python train.py --n_kv_head=3 --head_dim=32 --activation="tanh_gelu" --norm_place="pre" --norm_eps=1e-06 --positions="learned" --init_std_up=0.051 --beta2=0.98 --lr_head=0.00773 --warmup_steps=200 --final_lr_fraction=0.1 --batch_tokens=[16384, 32768, 65536, 131072] --z_loss=1e-05 --steps=2307
Each number is 128 + 24 x the weight over its row's rms, rounded and kept within 0 to 255. Layers, rows and columns count from 0. The size above them is the row's rms in percent of the matrix's.

# layer 5 attention query, 96x96, rms 0.267, rows 0-31, columns 48-95
size [ 68  84  69  75  73  71  72  66  78  76  63  90  67  72  56  62  61  66  63 100  71  67  71  70  67  72  62  70  76  68  76  60]
[[139 123 174 126  88 125 118 146 140 126  89 172  78 114 110 123 123 125 113 189 150 157 138 143 124 148 115 154 120  78 100 146 148 180 115 118 154 165 101 115 132 124 117 143 135 101  86 137]
 [111 133 139 117 117 138 154 149 116 112 137 137 102 119 150  99 114 142 156 103 145 135  73 179 105 110 114 129 135 141 181 118 158 133 114 119 137 131 134 108 116 122 155 119 128 163 160 150]
 [130 119 121  70 136 148 156 123  93 114 135 119 158  93 143 163 109 160 191 134 133 127 101  95  91 111 130 161  92 139 182 111 138 105 157 138 118 136  96 119 136 103 153 125 129 101 138 137]
 [ 83 122 141 124 141 172 117 150 119 143 104 150 157 116 134 151 127 153 153 114 148  73 114 133 156 128 136 151 134 175 116 139 133 109 132 100 145 136 116 121 110  99 137 131  96 113 179 109]
 [120 144 157  95 117  94 103 106 133 115 165 137 140 130 128 119  98  62 120 107 125 165 134 153 130 175 151 126 111 107 112 150  90 140 173 120 127 135 129 128 156 116 150 174 138 103 119 143]
 [101 117 120 122 129 169 112 131 117 135 140 121 184 110 165 127  95 123 133 150 126 130 140 110  93 131 127 143  95 171 117  96 122 118 172 139 152  97 109 101 180 151 123 165 165 136 125  91]
 [131  94 187 144 114 133 126 128 137 147 141 128 136 109  98  74 122 118 118 165  96 175 154 123 131 145 158 105 135 136 125 133 139 129 121  95 109  98 124  77 153 106 153 143 120 136 120 179]
 [130 140 130 156 101 122 127 131 110  96 144 154 126 130  89 144 110 147 132 115  94 112  96 155  83 112 107 180 149 123 109 115 144 116 131 112 134  49 163 143 137 137 137 114 114 157 117 100]
 [177 119 152 164 121 104 148  87 141 117 134 105 123 114  61 115 145 112  95 143 135 178 128 188 124 135  89 147  88  89 100 125 133 159  77 147 117 114 120 119 138  87 133 173 136 106 126 168]
 [138 147 110 125 126 135 149 133 130 131 146 129 155 129 166 158 144  95 147 110 155 114 137 142 128 172 169 123 152 125 133 137 119 111 159 156 133 127 125  90 134  90 100 134  76 120 211 138]
 [116 109 157 145 140 187 124 142 146 149 138 156 168 125 182  89 108 177 146 152 125 154 111 141 164 148 129 136 100 107 129 144 123 167 137 123 131 145 106  91 128 130 160 116 192 156 137 109]
 [108 161 197 114  65 120 137 153 122 151 129 144 144 138 105 127 108  79 126  89 116 171 145 132 116 146 148 149 127  92 120 109 147 120 153 129 153 113 140 130  97 145 118 143 115 108 119 121]
 [ 84 135 153 124 165 188 119 113 128 156 140 150 162  91 126 130 119 145 124 106 116 121 148 139 163 106  97 156 130 148 130 126 111 174 120 115  91 114  97 143 142 119  97 129 152 164 125 120]
 [ 88 140  69 172 132 133  90 128 116  59 104 159 115 123 121 144 123 107  80 166 122 104  77 138 139 125 121 148  77 151 105 118 130 131 161 106 144 151 103 120 129 125 177 120 117 164 166 134]
 [131 160 114 161 164 147 138 107 140 117 150 156 134 146  70 125 133 146 102 149 159 192  69 132 119 129 114 116 108 114 165 154 145 129 107 122  91 118 100 100  94 130 113 116 152  94 120 139]
 [149 135 130 131 142 183 142 175 110 141 180 126 115 116  90 112 146 137 102 174 130 109 107 102 106 129  96 141 125 118 127 106 115 155 124  73 164 124 104 122 184 103 176 122  96 146 129 134]
 [109 140 192 107 124 114 106 131 147 114 143  94 172 157  74 152  91  98 120 101 105 101 150 140 131 147 173 124 132 125 121 156 144 133 160 136 136 141 115 126 152 146 158 171 105 145 129  98]
 [ 93  96  69 118 133 149 114 123  94 109 134 107 128  90 152 145 133 152 141 130 127 133 101 149 193 133  81 105 146 134 140 146 125 121 110 157 139 191 138 132  93  98 142  99 133 140 116 148]
 [116 123 156 142  88 139  99 134 127 108 124 133 129 160 116 139 181 105 146 143 154 156 137  98 131 146 195 108  99 155 128 153 126  89 153 175 127 105 133 137 112 113 139 130 109 125 121 113]
 [121 126 126  81 122 101 100  90 147 115 123 124 176 137 111 145 125  67 133  90 106 118 157 130 125 143 129 121 137 115 123 114 139 128 132 153 118 118 185 131 171 148 123 142  98  90 116 146]
 [138 127 140 104 119 132  77 109 116 137  46 111 106 142 154 136 143  69 138 101 125 130 137 163 105 160 173 145 139 102 119 125 153 108 148 165 136 111 184 112 145  98 143 150 114 154 114 103]
 [133  84 139 131 148 100 110 142 111 114 129  95  69  89 136 163 127 169 124 172 134 125  97 128 115 113  80 176 113 128 134  93 117 164 103 146 110 145  83 143 122 132 172 137 130 119 140 141]
 [ 90 144 159  90 119 103 123 137 128 122 109 144 195 143 134 118 141 115  82 128 122 169 183 108 147 154 174 148 104 149 110 122 157 113 136  91 114 114 136 124 147 158 161 179 122 117 108 120]
 [ 93 138  87 112 123 111 128 155  61  64 138 122 121  69 123 139 100 161 141 119 138 127 147 147 122 109 161 152  96 171 143 114 191 109 126 133 151 146 112 102 108 125 120  93 149 112 131 150]
 [127 111  86 105 138 127 184 145 141 114 144 154  99 187 135 163 125 108 150 129 124  97  89 150 142 139  80 112 158 148 134 159 135 124 117 159 139 132 149 149  90  70 129 109 139 123 134 149]
 [113 123 131  93 129 149 177 101 142 173  83 110 113 151  82 127  84 133 131 130 124  95 145 143 108  94 101 139 123 181 146 110 134 176 132 107 179 129 141 138 166 127 129 123 132 158  99 126]
 [121 114 143 130 124 140 143 143 135  87 143 135 148 109 124 152  86 139  74 170 147 114 112 132 153  94 130 118 126 145 140  92 116 112 137 118 142 146 192 144 120 140 121  95 138 138 165 123]
 [124 126 104 140 132  97 100 129 116 153 119 107  91 188 127 139 117 144  97 134 157 168 113 134 137 162 114 115 103 118 167 117 151 135 133 107 108 107 151 126 137 149 106 147 123 127 108 130]
 [123 135 127 144 119 168 132 182  76 123 115 137 121  86 120 117 139 210  94 158 135  97 134 133 110  71 134 161 104 150 105 137 135 134 143  96 105 136 138  72 109 143 134 110 116 144 129 159]
 [ 98 111 114 106 129 164 180 140 135 138 112 127 135 179  98 112 133 132 128 113 157 148 133 138 148 151  85 147 171 114 134 141 161 158 125 131  93 136 159 120 186  95  96 150 129 141  95 116]
 [113 119 140 129 120 140 159 122 103 132 102  97 131 143 118 104 183 128  98 144 164 146 106 118 126  80 159 165 130 121  99 102 136 148 134 102 144 117 103 116 125 161 116 151 175 114  86 159]
 [111 115 132 121 150 159  98 168 158 109 112 135 138 134  83  91 110 145 132 120 158 120 115 136 153 128 172  92 120 113 179 164 161 117 119 139  96 120 125 107 102 184 120 119 133 148 123 111]]
# layer 5 attention key, 96x96, rms 0.244, rows 0-31, columns 48-95
size [ 75  77  71  80  80  75  76  74  83  76  69  86  72  73  62  64  70  66  77 102  76  67  73  77  73  72  63  68  71  76  76  74]
[[124 131 119 109 128 103  91 138 114 157 104 153 180 142 138 171 133 103 113 122  93 129 109 135 110 128 140 145 122 127 157  63  93  76 157 157 153 122 127 112 151 182 133  99  97 118 135  98]
 [163 110 126 119 116 125 146 132 111 136 119 135 142 114 122  85 127 159 136 135 157 107 102 150 179 127  96 147 107 103 114 155  91 115 142 114 106  90 119 143 121  89 141 181 159  83 126 147]
 [105 145  79 132 155 113 132 153 126 110 106 123 133  92  98 108 183 152 127 129 104 127 165 193 157 125 103 170 100  92 121 177 158 128 112 128  93 145 147 123 154  79  97 150 101 148 147 166]
 [125 114 106 126 138 157 133 167 124 168  97 147 142 127  83 144 165 200 133  82 143  93 101 131 104 123 141 124 140 118 119 116 128 141 124  52 138 144 105 160 147 133 142 161 107 132 146 124]
 [113  87 117 139 114 124 157 116 136 110 111 116 121 134 151 151 133 135 139 139 103 155 132  72 105 135 150 141 131 160 210 132 153 144 136 166 129 153 116 116 144 132 112 135 145 161 114 181]
 [143 137 136 108 153 144 130  82 131 118 134 153 109 139 158 143 111 104 146 109 118 122 154 137 154 170  82 140 167 163 101 153 124 143 132 172 104 146 123 115 152 131 135 150 193 137 147 150]
 [109 129 197 100  88 115 140 133 144 131 160 107 139 101  89 159 134  94 171 139  89 109 119 138 108 125 143 153  96 127 159 150 135 151 133 143 132 134 152 122 107 180 100 122 153 105 116 130]
 [125 123  72 119 142 135 120 118 109  99 167 124 111 135 128 121 117 145 147  95 123  59 141 135 132 134  97 152 140 176 119 128  95 116 124 146 119  99 143 157 145 117 146 102 171 137 107 198]
 [131 102 163  96  60  70 124  77 137 150 148 103  93 160 106 162 102  70 136 131 125 128 107 133 149 144 130 106 109 128 153 159 116  94 174 161 124 108 156 134 134 105 166 151 153 114 137 130]
 [128 156 140 115 121 173 140 117 142 140 128 151  94 143 119  95 143 194 117  97 149 149 162 132 136 138 163 137 121 157 128 133 181 119  97 116 110 152  91 114 107 117 147 153 103 112 156 139]
 [113 112 135  99 168  48  89 130 133 135 132 112 142 132 120  95 142 138 107 107 141 147  99 141  88 145 122 167  72 157 110 119 131 139 138 134 128 144 123 142 166 125 144 158 147 136 116 125]
 [ 81 133 110 150 119 125 175 128 115 171 102 111 180 137 156 137 143 111 125 133 119 130 117 128 133 128 159 154 143 150 146 118 169 137  86 158 140 114 111 130 174 116 124  76 129 155 137 184]
 [135 114 141 122 198 134 129 105 176 136 121 130 154 150  88  87 156 139 147 122 125 132 101 159 138 155  96 108 110 122  97 137  92 100 104 129 106 152 157 146 184 159 125 147 155 111 158 155]
 [126  83 125 137 113 127 111 107 182 118 137 110 124 153 133 116 111 126 161  99 123  92 114 134 114 152 147 155 124 135 117 166 103 127 144 125 132  96 163 136 166 111 102 157 148 108 106 106]
 [155 156 102 115 131 112 147 132 156 125 138 152 190 147 112 126  74 128 124 155 134 130  79 121  97 127  91 114 149 144  98 148 109 134 127 138 106 106 118 118  58 132 156 133 102 147 112 105]
 [137 127 102 159 101 151 140 121 129 115 168 140 100 116 132 106 110 127 118 133 180 128 127 116 184 110  98 130  88 113 133 110  98  89 101 139  97  88 128 115 142 105 145 117 149 139 146  89]
 [101 118 145 151 113 125  99  81 167 133 121 130 129 140 132 134 125 103 110 112 106 117 143  82 122 102 118 146 151 144 185 138 188 124  48 143 149 103  89 181 130 137 112 116 112 122 121 170]
 [103 102 126 106 140 133 145 132 157  94  94 123 129 167 123 174 151 133 146 134 135 112 111 164 118 122 132 126 153 116 103 208 110 169 107 107  85 122 151 147 109 175  92 147 102 108  92 131]
 [ 83 151 119 140 104 173 120 139 123 131 122 120 123 107 142 123 136  93 132 104 146 150 165 100 135 122 142 122 156 125 149  94 188 108  91 151 145 100 108 142 137  95 156 104  62 163  82 142]
 [114 148 139 156 111  76 190 149 157 132 144 109 131 116 133 127 107 130 129 117  86 128 145 107 129 111 151 123 173 165 159 103 161 149  80 163 133 115 116 112 117 114 141 120 104 186 143 120]
 [146 120 119 129 107 130 125  98 114 140 160 129 129 101 144 138 141  83 177 117  73 147 121 116 125 172 165 123 143 153 155  86 169 129 128 128  92 138 130 147 102  77 118 111 103 144 125 142]
 [141 137  81 131 129  94  74 145 102 155 114 140 120 153 143 157 112 153 100 135 107 114 111 148 152 132 119  77 120  91 105 133  76 103 137  91 127  95 184 126 131 142 137 164 105 144 126 103]
 [ 96 128 118 129 133 115 153 104 123 166 154 119 148 128  99 161 104  90 101 132 109 109  96 157 113 131 136 156 146 152 130  99 154 178 138 154 131 157 146 125 117 128 139 124 173 154 112 153]
 [106 168  99 118 139 138 165 139 145 111 142 106 156 139 131 145 155 140 135 134 117 113 137 169 158 139 107 103 146 118 125 142 138 121 147 112 174 136 159 139  87 112 114 148 125 141 161 147]
 [170 130 119 120 100 178 138 119 106 127 104 158 135 160 153 135 124 112 117 133 144 157 141 130 123 121 136 134 129  93 118 145 112  99 143 143 120 109 132 168  91 130  94 166 116 145 118 146]
 [129 139 119 127 125 112  79  80 135 135 119 141 147 106  68 166  84 137 113 145 151 119 167 149 138 126 142 123 121 109 158 115 181  51 113 105 151 118  88 131 149 107 100 146 105 120 134 135]
 [121 104 110 156 125 117 119 104 178  98 136 148 130 150 139 114 106  98 141 104 122 161 162 144 151 120 151 121 186  88 126 138  98 114 137 142 107 139 144 174 175 106 110 133 169  90 121 114]
 [176 156 114 159 102 150  99 131 118  90 169 103 126 137 150  97 140 148 127  94 141 134 118 147  85 139 132 136 132  82 122 100 102  89 165 123 141 111  90 132 130 178 153 141 106 129 133 103]
 [128 143 114 119 107 153 153 154 110  94  97 116 151 117 155 135 156 108 119 110 147 103 137 167 153 138  94 141 103 123  87 116  99 119 119 138 118 133 123  89 152 130 142  95 159 151 146 138]
 [145  82 137 144 127 104 137 103 135 137 108 133 125 107  93 164 129 109 113 133 119 144  71 122 121 139 123 149  81 103  86 154 111 122 145 139 117  94  90 111 179 114 131 131 145 106 113 174]
 [128 102 120 122 124 148 112  98  53 125  88 116 144 103 136 141 116  86 138 129 112 149 105 141 103 162 126 131  89 124 102 130 109 107 103 144 179 180 149  64 112 154 104 113 154 129  80 113]
 [113 138 131 157 149 117 130 104 169 100 101 116 131 143 141 120 143 138 134 122 115 124 148 114  87 187 140 126  85 142 117 153 157 148 122 133 103 121 155 159 138 118 110 116 115 118 137 136]]